Weights of a small GPT-style language model, trained from scratch on English Wikipedia: 2 heads of 64 (1 for keys and values), RMSNorm before each block.
Each number is 128 + 24 x the weight over the matrix's rms, rounded and kept within 0 to 255. Layers, rows and columns count from 0. Numbers have three digits each.

# o: layer 12 attention output (transposed), 128x128, rms 0.199, rows 26-41,89-105, columns 0-127
# v: layer 12 attention value, 64x128, rms 0.254, rows 26-41, columns 0-127
o89:200113166133101149059107184126138150113162136172133116139100109101126129095154124106111094144100123138124134139203106137123149133147166182136116107170121123127118141179097150145142143092111124153179148099112116109123156131116166147133122099103135117121119192097105092169173150123125109133148156104122129141175159142125138081127150095129135101121117108117121150081129129106067157140140
v26:082077094150087123133142145099155131094146155170177147132112136161161117103134140122120127162141156107128118111131142130118177157130100111152117119130105108105139132091117119138124089130124104144083112088089075149108150119122111095102106113126137101125096147067107149128098126119085138101127146181132100123128192115141102075143129129147112110062137109126124191131148132137142115137151
o26:167161158108146163138118113151125149142147117112119145149099100139117118152107137097099133142111155142142132124125145135133105143145135130131171111127125118101109156151099126123151137116147113109127137145149098113112132072121071115142149162110085134120168122142143114149120138097115160136121104101129139167162099111076147154123124150121143115157102128120130141128130107107095154127114
o90:177186134138152168128102071100112143156140102125110120171098153119102130110164140116136124117117152151126119113152134126171149122127151132130169133079082110134105185155054073134178152096160131111073126140140105060096156096105086099106116086140091142124132135101139133147142158113153145196108100115173119148161128090099164108106116176126139151147128119096128084130152142127102139148135
v27:142179113135108155138126099110128156152147145158126090147108130067093140121138134137153127138095150103096138152141112149130100135105085146131120151130112109113129107123114141127107167159111107098120125133138125130121110153158134121174139137143137138124114143140095116077107121086122120144159106119123128139081086135177119090111184157136140114107161104145137082060120148169171045095141
o27:098113090130089114126114094141170159118141156087153150112154130146139092125136107082150134101123122146111123107134125131112130135118120127122105166172177132147150128121118130164157148133153171131142136134147121143112131139130155110158129089140148117104145129138155136156107135180117136103103107124106138118132110131106098129133112118114101115137145138161132137085118130108123173145118
o91:128110079123116130090123084127129131122135145159184134091172124126123125127133072116189151100145123150137079150097131103125154143120174112135134135142181138134108155138124113136160169113132119065153133086133119130079153172129119135129076088167176110082118104137153150127150167185106160104092086126125117092170077139124078134126136155110134115106123136150097118108109147121122208152141
v28:140143076149196118125110116114106124105128111124127115107104125087146144095133127130095102151126153154140130093134135123132117134107160144120097097148115208123103149125169115098074105109119160124104146161137108103098119133140150133125131153125112119089137129126067112119110096130108094097130166124132125140146112151138164118117130077148098153126122145069135133129124115109126106070108
o28:125119158103073140142120141106155122159126130094134146118144121141144123160130122106139130141133138086156136133099142143144142122133140124149135088124101104177114127145102130141114167113117128073132103094093148138187131122125118129162108112119147148132102142156125125131113120135132138115121104117103144123138113095131118147105155138109122095120110108122105136134117103144142115157126
o92:113115124147101115116079138097138054155128154137120137123157116110174092122125120096156110127100117160111163135129132110087152146127120148119154122103120085124142145154128133158110166131132157107107112081125168150205167099122172070136151125107140170161139109102150113114105151084124127153133072145086155151135100109116138183115137123177176135101132142082110163122087115177147138114190
v29:112145135140120112103125135115112106142144117152117148139117144136121142146112136139138174139112117103131119144099122107115115103079129143118120165112069119113125137093165130077160135102089134151112134169151109110122128170119148116115099164082132154153184133146135128154143122133116101097105114085179133092194154147151100126150088146138159157104146108095159190139156121107139155124134
o29:165132146121115158106134114131184137128142141121133132113108112079148125122105126136120124114133084161147127141140131156144125105144153106148108126125144116139102122129092103166085149097157134131106141137114104130152121110144130130096114141160115117146097106135105154142109152118116130161168155110109139139074107119145159105123126126123112110163123109151141116130105124162120110072105
o93:148125147067095155101101158142134139120137149134141156090153108091139155149133135139108104116148131145151119159104129164118115154131154101167139112098137140157099135114109091157062091092143161120119174131104088157159128098138123100084121167163128122160112119151098157126122125088100150147138143116115128118092097129152131128148163134116136100174187150138128085106127112189116097058128
v30:119140125138113147104162110126115117131169128143111120089147106150155154142148131067130131164081119099126098121141157119104149072139133105163091125095136167163129124156060136165157122156137118112143136120154129128088133139155158098142158072132123107161142128105125108146090133160139161116134127122155138154125132133134149160125102141135143104134127106131100145090159108157160163128123
o30:112171142144131126108125126124128144113110149115131124140130135124136107132139138126100119122128136163136133141119103165131140129126144128129150111125118114121147141164204130129164153117132141121137146139120093116069142124087141133104128150110076137094143129162121144080155130162121123099120143097101139141121144128173114141170122109138123111137173123135147124145095136091130110140152
o94:138150124144136153154130132148138135131121156063129084138155122126144188097138124134148155117110143174121148112110140143133101128170142135146147147125147092119129136191149108158124158114171135152122124120137112119084145129081144124140162170137076126073137120148126123105097122170137125139117132126113132115140166125131107127182140114148178105143202137152189127153082115094159116113174
v31:129133134141121165156128141151120148191129148176152144151146116125160162127137097136094147136106158143144142125146132141105152126122122113114124115110119184120154143114139108095136157115135116115125092105118161167121102094133127139095172090126116147084136161142155108113117119185164152166121152134154094123095148162119123134161102140113106089121158164120107125118146126096133116182119
o31:107155099139124149113106162114147120104119100111139122111117102126128158112119154096108147157143140139141112115073134113171137105156145137152162120135130167114141104159141158134133141134124143120099120119164096138143105130094152122125124154139148113133130108128114115122128130137085104100130106122124122126143111079131136156120110117106115142104139136155137139158114098138147088126123
o95:075156121178097126092130144093101158130136127101138121119085138136092131112159141111091107152143171125111060093137105125119092125129149174152192110131136150147163104135138120094171149160091160144106158138177116124139148112105102144159070111153125113139107143109139110093112120132074096132157098113139133116164127088150140138141096108124113146096137129142133123148168172131145087140137
v32:107123125138119108105117116145139166163121136199133120106141113112144155113155165112126119122135144115113134143105102109124111118076110149122111173143133140164139123127118115143098094138098141156129097174130114133097140088110109157152123150158118133090158148108177133070082115100123108150139146146121094122089125134128101132110113071168110137127099099087121125199147129121092129108176
o32:110119139146168143092118136146109075080121140098126116117131154134096106163137084128122113159112091097158126135119125150110157136135124119135159097115160132118085126130121135129158124098149151122093130087086136145151116118078130104123104098125136144150142133125130056144125125128123135089118136114132123134125120108120109121110134144131122145116108157090116117133162124099141120142153
o96:110072148111121163102097127189127065160105134083159141108145127134098133114148105090110130139157156134203098153080119162141109168153144113137151133089131127176158122146118135091162116089127117144097099136104148138125089085104061119091118140112128128186136156136165071165116146127116158126164126137109091130137132113110127116122124171150121102134120161114129118103106135110164143130135
v33:155118130104104184143141118165114103142098134143144135119123131169122141094111123150134072115100140151093133093159116145141139094134108111145102127093095162105082098109142140158155136124086144108158087144149127107085139083101101167090106134109135133112127121145145123074131116140146144166121101142115112102151110082139110114138126129117144100111152153142177180115093099162151109147139
o33:119171112116136083100150134110099153091131146139151126124097136119118131142160123132142161169144129113162122124120138131082156156126147163148162144153137161148132120129116100134134115162154092149092144131139092149101106136120132093131140114143131129119139143110107143143151148132115111127128124110145102110144125129088162132118128140139101136150114081116075116122134135100107113163112
o97:155123125101155120116115196133138145092153142137145153125079109087130065075070136114107154149136119094153135071110162135069134128096165140146193133197124167108143125142108088186133103132193120104093144152122142139096115159091180127136177106098158130148147165175148146127087141133087159110154095190113144146142147134074162159139118138135093097138125113151145155135125140082103113123143
v34:142105134131146135095105141068139082154141099137106158093121151097112107156116117129127075169095163075126096098123174168114101113128138158112158148150107126114117104068121146160127112144171126105135157134130148132156126083138177156114151120122140123121110143094102172092131109116082158171150188137125129124175132156085135122137094141087151136133121168110125116165170130147100102086100
o34:128141098095121153126136145125145154125111135109134115148137137122122119110113093135101118056161102151148130111114144112158146126125127157141130150128135168107115109144133155126121146115119130108157111117102095136161141129123120129107139110147067089153157122145148068147124180135122081137105065118096146145098120063142142136133132179123118129169104134152120133139123134142152145146124
o98:064095127110091147130112162139130130127091108135130157135158123158122106079117118139086113068151080122129169084137157120168177120110122137144079119138103179095090142136110146115132117132147125113130089106127099089146124161155157146121178122140050134153161140098136081099134107141153100149120093178104136130080142092131122147143116142144107117113143100129134127106134139142142174128155
v35:114129135118128103141151164132132146109159117100171103126144126136074132112150113178119150131099166125143094119133122130094131130108167194106151126164154096095140093166151125136121125113097123104122165171124120118144076164138132177140122157118183148122131122140144132107121149124116122138156159149164111139137145125145098119158087176122129135114142123100131123121122100108121133143132
o35:130105129127110178136116097129141145122118132102135157127131080124144126163113156108142103097154125118117146122118169126102106134129111115118136109141170150111130139093128133100143147106137123135139095157161152101132146121179140121119110120153160142132113114110120107101134103126078145108140130123096117129092124160104130140083129104117084131125155124141095115159136128157108133124111
o99:135129153113134191118108101105166141110163097088077156107191125133111127118137156114144105098146122136116147147108160098133116142129101141138132151155146136131088134119092119109144114078140128098104136159123134087148105120141174154123116128120182138149121101130079089175169108129096123113183101125091139125100141162119120128152136139144062111101120077157080121123109108148145117099067
v36:133105101140110134110143117186131176148104136116121127115139102170153149124098111138128136145112105103128126172156110101171133154127115133074113110115113135096133134140111147122062123159144121124104131122103123073102138140138112138140140156142152145143129135091124120153122133132141099180110166111108127099157100141074122165132138133117156098144135126172148135116136140109115126123123
o36:105133150157186099143130146110132093138124129148120171149135129119110123138146116139166125131091131154131118121137136125103103110125130126158134113137125143152140118116145120141165134111162141113167131153148100166124125149113129102144114126126105124103155168139145122127120103129123138099121144141132118149092143142134130147122103131124097150129100128141105135145139172160147129108141
o100:108104127155138118133080181112049141133072118122094127091098125072149131146179121115142128168115119122181145151119166123081145085128107121148133081101127098137131171103123101130111091161091084100124139104166074147076103111093140124088138128120142119100118120103116092122151153127107126133126154094110095138112093158143081176107141115121097178124120122111098084141085134140147137184104
v37:149127081134093131133137195126107152129144079127156064151119135170105136134129139120090121145143163145146096116158143159141163100100127124121111149175117135094097105122124122123097087140143131151115134155101160098147136148132142115107145131142107128128136127140147071174155129120173173102139118118131134110122101133141130125131100111162174109095140157138144123152153113167125143099123
o37:118122139135101130138098128111114147158134160115096133148169125107161139133143153138159152139138087104135114129151132107135126127132139124139143136101103153150105153104115131112129132108149136113119107105152103144147154096122121138143132152133155142141106119103116155111126106123129134112131113174150126150108144124154113118143141121149118132127109097143099168107118133096135135127143
o101:144122162108128168118089132069100162145181159081130079151131137103151149104127139135128161134099101144146109126105125109141094128130111185133100150117099123113159104083105099106158200107193134127131084133181094198128152092121119093114145166112147133105112177140107177145126109114127128104102137100094147142118187103137146140125096134158110111140092117155089154080091124149116125151114
v38:101087165083148108117143146150149098115105124140096078144129113087140132143114119113125120143132145138118123151116139140163120073130136160159162110119138110151144151160121119118199136171180111135159150134096099101150144122099128123163139126136164103126155163134115126140116103099143110143111103112154116103119105100172144140101133140156130153119139176087162093111152145135112099141141
o38:154142095148104105127135097134148130114121156126124157128145117131129127167131104137138145121137098099154095114142141127153115117162123143144131125110164159108122147095134129131116093119132137153159118105099103128169172148161130126142143144119113125117134133105071126120157166113122069075141120132100150082114099123089134116170139073108144127119116118120100179118146128092129159133134
o102:098131148164111097126130101110131155178123152086130131112131165164130104117089139151144179155118136067152143137081133165078117125130132112156129159087105115154150166098127155099085103122118147150177101101114106123125155144178128159103108150131141090116134112104113120096149132135125091119154128112104133119148139145075100061169147078137116092086168125119134106118168114076097127077145
v39:128127177106089142118171132112110147139122171134067175156074163101103115145141124146132159163142130158146125105112110141136139128123116159125109128147115129120106078150094117126107099113136103124131155117129099122086105162117162148129107105097099150156141102089143115120120127117120100140145116102120128131101126096074110114087121121155090160105143139127151167152126106106166091096120
o39:115142103147163106156098146162104098148142124098133110128127137145122130122110168141130146146109114144105121115123133137105112111123127100131145125094142134110132141109073136133116093090109123118115148117140119106178139141168137125115127109153116133102133142133118134149120111110152148165115103115130106164127124140127178139118132124130127144133123103130099122139122163101125128136172
o103:092143129156136087156097163127143100101163171108194140087170125107110097154121121138139132101074094122113068145136138158089118149125147080152131141086184143078133141116112152157194100096095094106130188142103095102148170089142134151150119122156118136130094132133105128168117100119181149158126084119122154128145135105105172149128192135157123093164155123172134148125111123109140155147093
v40:128091066084096122092151155116134106130117148146100102160137117137141132174114107128120130163126093138133143090116112139134140137127139088137118124131139154149115118168157120185134104137116135126133156098165120136094113100114127136156141167134165114171109116119121152127159129130130120150155117125180123142101149160141182132110129135167124123137094128138123114165130136134095141124073
o40:121141149143150135123126103127096106152147122083137169112174136116118095130117136100113121101128144105161109128149135162124094127135110157160119121106168079101164114109147128100106112125131115137149129126122126126149127141136173117108143127138106114085126139131130125130129116109167174094111088131137137151157156151107109112160106116112111142129148149091139161118145129141134115132156
o104:084185149130154152138150134100089078112086141152113153122113113155080115106133155092118099104146133135142102146154149126133106151158120133144095146080163112089126121130106153088128124129168149137145116145104137124149121144126195124093119123099137157090142140138156139124138130115165106096135123125156119133157154136179163127134124092110133101100080149119191163106124155164105134139185
v41:167160154130129144114108151135086131177146167088147198110127160124122139124146142111099096098163117134083140107074169148094155133177121115108094140153159101136140188112130114144098162110139122150103128125138131130135116124119106138100133136128133141142131107119135113123109100139104105122171134132080135106112088164141098085154090147178159147127163178128113126108113131116098130103079
o41:085127098140111091138163129135161125137174117154175163120141103121104129118140135117116168180112080154121128129152139131104154140116112090109143120141113164116103091149141122102145106117158134130100130130154100123176105113140104116150108121110119131115141143105116127123157119136137150171103111139157137157126144112133130131128126132120103136098113079133153143201127140140132150147120
o105:116141046146077122109163155115136141119122125177122109126124112148128136123111135103153161175136087192170119152142113081164136153121100090127091145145126130150144066118124128094142094097167148140096134141128149129214121130130127131154144123139125181095109130109111114129149111142159151181108177173155123114144146087140131090126120147135114134090122081140117124180124088176117132167141